Each number is 128 + 32 x the weight over its row's rms, rounded and kept within 0 to 255. Layers, rows and columns count from 0. Numbers have three digits each. The size before them is the row's rms in percent of the matrix's.

# layer 12 MLP down (transposed), 256x64, rms 0.255, rows 111-160, columns 0-63
102:149132116175102121108069103177166154074114148115115100154142138116106090167097134156081125084132123078155127103142091083067072162116153051100119127113190135124109092167116192114096107148143096
108:165097124149132096122107134125171091091135093108108107088106091134143076034110102101104134110083120109145081148181135141141159157159139138090089182052197174152093130157116171156133144116133127
110:129135153103109119090165103105171211094152119090163112153160075108129142101180116179164102123170113085141130165119107120109124125066116107104134119105118170194124094166083106202114093144161167
132:067100053143095120181190121139092136120110115112110119092126109094123192182142131162113150106128114139100117097092140157139081073155148171130174116093114141041128162166161138129127102091164159
078:095109109138077122078147076196124091138164073076181141118134164117130076130098102083171141179092101141172132151126175126150156129133153141133165157149137110117175147076143139178163062113100118
107:101162099197152095141117132107116039064117138145104114169130205097126063109147156165196163133091157122078118088133115161160124134122159167153134138165149119142140100160133135116160160148128171
162:115175153079134141153121164097150082085117169148123130194142167093134069119175127115143136123098104129139142174115141114149144141060139118088130089133227090199165084123090159126106126130132101
096:191097081080113105103141169119182142117091149118114148102151152137194127130065144108113144079109101062162126161131103120117124134079135084110172213114154124070150105154095108119136121164108166
050:131127176159117046118171112040133137109077076120100157125157135146112051160130073146102134187117091154140170149140148120150084147176095125133169069143125116139104140129154122159146141140115087
091:189149043184160111139132168075132170074118170140071133167075177138163152163119098135108119109111155099077126145125144121151161087143135134160187089116139167110159127089108142091125160109155121
122:156141119137150181187160093148141085125143113094147138174111132064168170136130186072118143124176157112121145151130130134039122097198123180115116130133118155111169071131104160099107068114130119
110:162093128128134131166154109168134101182076099215141112075146150126095074149184130119135136171176112117118151184072103083132136090117084113143162120133106085118125155116131176110133054134165129
124:151098152129107142067111101130124145090147155151125113124110086147098112059084117131171071112170087097122110048125131121132135147103127140103045128080157170125131194132123208140123086123159137
085:065118143118079108066127180157099083100131107134165080101241143096144083131125154143148158107162092113091137138163135144160095131139140166083110120138162138150171130134118143147199131099107153
126:107166168126120151118134154129179112189127147110120147105080127161123098124141094164119146134099201073122128185154122076138127174095119148134137146112127101200125175144088106189171042117152105
090:152096113142122112145099215148119120137105105193139110133127150152168079137155146091161127151135072167168195123113119077081127163080144138187121078191092130130132107170142131171116083119107098
097:156090127117098080192169140061085136124161170116154130178144103140111191170147124139138170161088134119112177137161133135117105087144102204112112182156090166110106167099152094131117177160113150
105:171124096140107077104139178121157123129150154080120120126105098150133160108113111172134127114148117146113128139128155076175111064145075090159167106086126110142018070171086112076131099106151148
074:176169127195163168097155138142183092139110132107166129141110121127120137145108135106115216074102106082108187147153112156135197094196134083094124095139094112164153110091134113146162154153145143
059:127057088149151089113139166117090143118144048133121129192164135176165087092152171112137201092118083138175118075140151170118151115092163137132148129136105173097109083128148156167156106103107119
108:146062078088165100131133130111182153074110086130137154093134147105197204128154149103085092081165154105135134120090136087142171140133098147103095151146066177130167136107120151113137149169141086
063:124071138132116135145152103153174119169156159121166129084190108072141120106170143119157184124171123136146122086088110109142105085167143071143130056120124124090178154226159102129159119123114142
044:137116142149073099099195124071134088081129135115121117127139159155111100189151077104138146177079139064112111136030142080127108139132130117157192101138108149095153162130164117182136133149145117
078:156134156114178099140082159143195176060097182120021142118116090140166160107083126130100136077100117131135107119116111085093130131131096130127089116089130136131125178131081125167107173163117130
106:108073107135138134119170104168147087131121071101141080151063108139140151122121161082181112092199166106161143137142122142115140142091080150142161122138058117111154161143132040139124087135115187
094:152125158088067100119178156121139069091108163158093203072197148107105097107139129068119089143158097166164150156090132110167132155106139106123126136151098156127124123105112116179078149113164178
117:124155080127153098094105100118159097142120092148061090164154139160107063152092158143121094178105123140189144106139124087127146120113090133097148162055138113067070139166157111124186081138091124
088:092095125134156073125166162114138110141169091139149084091110105161093142126172142125186168172107108185167172116147099150114090100117172166118170181099147121169069176159169106164162119129110170
112:107131210121081079123123114134093165113096093080112144150140159147131111109102116183156138182138132116109082166085147123126114222098154094138145089168089145148125143144072135045104129113124137
119:127127121077106114156142152148091167136137134133148152139076135106148142094101121187098067140187182115103148163130095074114145184069121103093151135110163136158141148168200146134173127174176074
116:137193125191112092111125120099155120146166140087118140141094113128116068135125114163123104114105087150197174111076148153149134211131088144142137174137114119174145166068113158116140078095127062
125:140172131095099059148135154183157137140082124126129082088135139117122088196173096151112088147139124163136157083120140154169158077100143083067159130113128089092101079103067096145114126095096160
118:092130197131106183116066115203125177125074140134117172109149135131136068098081129139155141118152111132085148079146098097142169089099138079114122129147124101154169115180105123150113143134147044
095:116093159120056145128164110147118165106129118085142096109126157129122061089173119093108052153157055146124109173130156104116155134080170072132121119146138110123105151171162162067176114162161146
100:150129110179165117194050146116168184094077089102134120156159120083089127136109199137109108093132079140105091106131155146111140168151115146072142104129134095119125104113096085088066128122118075
097:147170114135114110062157149080152132122136091152086180081103150157115181117088108115082078082105172131149119141134090160146151124108156151105176197161070184167104098160134114144177133138135097
100:139132156123145089159209102135078092144081161176169225129127104067094101175144115102114152151143133156134110136141161198076109143120128148120090114131115111089129142114155132145125088094186144
111:196125097167140093109118147128101148092142127097087126130086128145175182152117088104163092136125113150136101127040126109166143103164114132098169112185087114155165135073150108111118049100171088
069:142147117126176092164118096169120166134107173090122074168124100117179119134165144139188119109077105088147112165089140177110147152118162123119176107082175120081172089146103103099072082190133114
087:182102100173124119179145187083094132105169093095085087099108117125125076122150130108080091156116115174164146136096199163152128156132102159133063122118173174129135119157101132088122135149193161
097:084121127189117209126093101155155130142188129128130073126114140174112085095115122160158143162159128115160192138121125162137169152150112092166131113190089123163092149109090049118138176142153148
115:115117121139153121188166124107101076182127104143113151110176076202132127113164165095144122071116145124105077118126095077122136179205109136145107045160098137130128121149090101107163142118137168
067:145174176151161119096137136146076103144163109151102111071120133105206069113169136141133186168111169143094153129120156138110147140135169180127120156212208081126115109128108151142130122111089110
124:030126123127142140121156192118152099164133105123128124097074154119141084156164157173129156181117096162126182121133180134095089147085127171158098162153111110174144115092170150175171135101171115
130:122065090202111150115160073145090157140155114119094127197116112122167141127132123083123137062110133122092162117142099114094138149153166180094101107101192136145096113142089169097104148102204136
078:172100049147158115144091169118159137153139149128137124127075090185140108165100207163086099065103158135160121129151135103109134105168148119110144129121160203108108142125070139095115127113100063
075:122139149117105111167140170146156210157122135107090128218102167215141085117155137130082084137119066150118147173146142130100142125139102106130122116144078098147088110111081091087072127126114136
102:092130149041092093115129159180155132155167081083070139180128132123139130144118104109118151120160130082148147142093119154131130077095104140104174137165094152192117089155133100154125057121194154
094:136150153163079183078185111173155080121111103077176147074123112092136111157106178054128137150121089100080092165146134183122137192096123091112155113117146110161114162173165119142130122144143129
103:176119122093156184118122139147111188092185138179136070148141123083104105182146157124096111127069111122103114150157125100074123136163095091085141120121145180164116164051130167128141075137149092
# layer 12 MLP up, 256x64, rms 0.142, rows 112-161, columns 0-63
116:176060068131145059131118126102163083123064096157135160124149105137085142138123087151114120114075162110071104147119052100139166139127139142143171144121120093106088142085150189112142146175142153
106:208158096160097118141070128103113080137129185173134153168102172180105143144100158084137221116117150127125152119136154129121067147168124143111110121192088136124115113104122164090170160143106115
135:192102099095144139088141172077175126091097136135122196143075185136166125143180142130101099178131156111097142115205107098140168134170107111152140100161179121139129120065146157162141115109104158
077:178096117105190171189069146079153154111090179123116073124121110148169147166094111138107197069142166108105108134109089103087141167153146104130113143195121166152157105110130105120174132146145131
106:134130131125105128177174103127085126110121134078144111186147098072169213145115059106174129147134132146127117116118199155141115130165155143148082079118089119158142166117083115153100170060094141
154:099122098130158196154098155182086154163174109112119199148058102121119162128108119066156100109124166112124112142131161083102100099085062129147092178108159113150126121134146131091122151166104071
091:139101148075162132161158136076098122167169085127171111119096135091125098108107160063109131127088115135093082083127099164123122134144151105081145146049070186153124107123139180098195151123099118
050:126142125141145171085109110087145136189129185167105077093141180123164161116129099050161131078158144101114107146104153111077136056132135099129125111171107133157171128136068119135121144211113136
097:097163203072110143110158179099122148181074096144144157099135117116099124073127158085085156202115102117147129121146089089140111136144095117132092136052133159104123125123113179081172112089128105
122:148154139104192136156123119063130166158100191157163087178185148072160124165119080130145146186106095112070093096115118101117170166126132141146152119178117084145114146173114149129146162118108181
111:193147109148143163183128109178098096143071173087130134081129081093154126098111141163113098096078153113134137134182172138202146154151112151096104157092130141179120128137193111187121152103145116
123:158135097071133182187106120103154173113165126145138146143091126093099170135139175125157129099084107137192092151147108135141161133163175158177122162072156147072163107148137133118088071179116080
090:156135126174139113166139108084175105142112141081126109202047107126142148136114134104156110156110130170148138081221135160096109148159129109138090137158138118125111133206114109100112200130107177
118:154133112112168135095095105021137163103091164128135123097127167183110085075152149138119107125124095145124112046086087190110118151156127110157117106120146142095054100128087120117131112158092121
093:179148053145087111129114126088096124155140166086157156120175084119138148099132107151080111067079089127138107118104108146121138141156165126127102155082079147110166148104111060060107072133161090
099:172154099149088100077109191105136181154105157169082108075117154061116126118118122101114084117101140097119150112106135108125125146065072107134125122100102075171092112103121159058163090168093133
100:132121112087075147119135138164123162087090175134193154118078110118152165111139154147199152123145123114089154149198067193121122120117121113077125155073121091146153149121116112187094151123182160
087:086128087100144121126123124143072137166097199137058111109180135143161103184117093134103159159142116125128117144137089123059161123130131147112152201127197106137106089212102133160126133142089122
064:131190111105097113172107075140102102191171125099173164137111121110166159177109112174131101119121144112129136136147131212124080152148073106107140142127118133147165066169144100047118171159121112
095:100144098103111113126166124109114138090121162072115110188147109100150127150157085120114154164094182149095110112166103152128147107136124091131129108102201142055123156115123202085219107143076141
065:098145114122107095148117099123142156102094112181097132191122165145080141172145090115079145241106066140140127139165113122190101101127103115110120150134152142170109053089111141138117163166136133
040:120173126095113130138047117096147191159124090133134089145092090163143137143085108110097129091097129132133070162119127156109107061108143080086158045108079085127133090097133109121097136167138083
083:197170086143164062126121088102163102166097164121118158081098133125080126111120154119065095162108114144115109120102088122147207117143093083103152170115147108067099165139139146108104139102187126
109:125048094169087119146141118126051220111091138104154182134098119113106121124145065075133136197092145136114084097147163127152163134091159137107105162126130147159168127118146107163122108093107129
096:143157094140181108144085145119112129125126073083179099220143147108210127165129157133118175146087135074097123117056146089120118166161103133160115145113130080084130098145090106134129114125083140
110:137146164106091124149178179101142191091084147099131164130077137147149129092179148093099112131204159084056085140107098165173108109156119139109117134134138137160143147104140150083079192159138136
086:146127081169086219150109108124072168125071156213185173130133115124149153145119157137110078113120094109122085104155133147091109138165061132110130100102117174124148148094105120102087100105138126
110:140101083139132173138083144105221123103153093101098103130133136114190114108120074071133150092188131163116126132118081210142130098161147122132084129105083125146084090121175126137146138163082100
110:170186133143124147164080106086155128140174158189180130141078165136113135070101149161158164146065136155153095118131127148180115114143117149170156099122079110132068045115125131105142170131130098
092:135150106108123159118126156056106175173158140117155143107140135130074162096129173137164131111118182111140163074131115118162195080153105026176147111121120115071121150127162172097113118109089142
114:133136145066186127102136090102091113113164120150119197162176098127075170222131109064151060144122125114117138110115123135131147124124101131151093149082117154175165147172137107128172155128102082
126:124091114094134159177137102153156174170086120167116222142138114079168148094118123101094133108147155139077140147139148183167141144123100169109084102112107168090143117077211141144115103102134085
100:178090154127147138212119086168162160148119150178139128151062111103153104085092138094141144121109100077116088130143153151156186092171153166134090110152128152132177056113176099100110142151136143
108:133108139092103149137160116143054188160089174137102125126128160123161076066110108145137131089170130082160148124114113116113120099094107086126141198134150089174132093112117167068179095182129175
099:134171111094170139198154174149196097176134084155125192185182073130150103134140141119142159161102141116090121120093145119139104073155150122149078150071137106124106121122101074140110119126129187
109:137086068100135095158132139140114139168116204118116133129083131133100191088107093114120168144183181092158101167146179152127125104127167161118091037114142096125128106135108142143083107070145159
118:154138102102147180110163080099051099117108146085081128131103147106104112092104115137063148113140146077170079159165092123119126219127125160128101160076154113177160120155138105127093136174142156
068:077144137145107119195129110100124100118126155127153106146135101122167122074057096077129132137123124128154227134110106093144124123090147105108117125064062130184133112105070183132174110118113175
089:174130129072119113072058123094132085154064161162099171086091162137099178165133142135176103178183146116125148169118041142092138105109094133110121129107087159124133172123123133145138138146153105
096:146120099082109153197191138110133193078089146137177137146123149142093114109067071104168148143100099095096130121098124088083168172151114101083090134115099144105121116080123093163146137108131193
110:144090124141146128111119092172135101115093207155119103148096153084090129108082082112075118142081164150096133132156129140176140090111182106086125221139144098149099159116142141077149172144177097
073:160090120153067193122156079104119114196176147158127165104191076109126157071127072124103089168157119162164147143158140179165164095121097099107106123149125141115090142138146122114064114115112134
102:200101107109100133111083077148170127136102175104186143169145070107127166174153120110162106120134144098145146093164130177141171125170168109107192144077175134143098161101139161177105120105113086
108:162124126097162115167098101105115083080126180115136200080125191122108132109092096097206114123092176092120137143153142139100106069091095145087098157142157130162148169115105110201138146138105140
072:119129109114135121154175077088116089073155115078152145132150135076148166122144171087175129187137139137071164161184132136088092105149067091112155150103124058135159127134128123164177082169123148
080:098142145172197151218164096171161189158102119184114167142131131135142163124129106122131129123123166133122131060120144121133168089099184107148104148161143100156089138094072106092172175123145150
105:206142062188163179188121072105117120176108072097084134144065133111133129109110132086112146144152123134186176124136097110113168123137143099131093134079125098137127081083118127150131147115092167
090:090146070081165130157093123080115168120121188122106115166126143150127162123110093167126136099125173164171150127186102086108119152122064142135162130164129197144121122078048180113130112160122091
108:119113123105137113173196137148099107147113198164182149114185105122148144138090110104119134172131162033119064138131079145163140107166058140157136143197116129135154127121142155097121104129133172
091:146140107097149097112102140047103124079138094138128124145095153144185132108117110148063153133098169150093112140116158114110137184115082090125148134145191134122095084130100159051148161146100213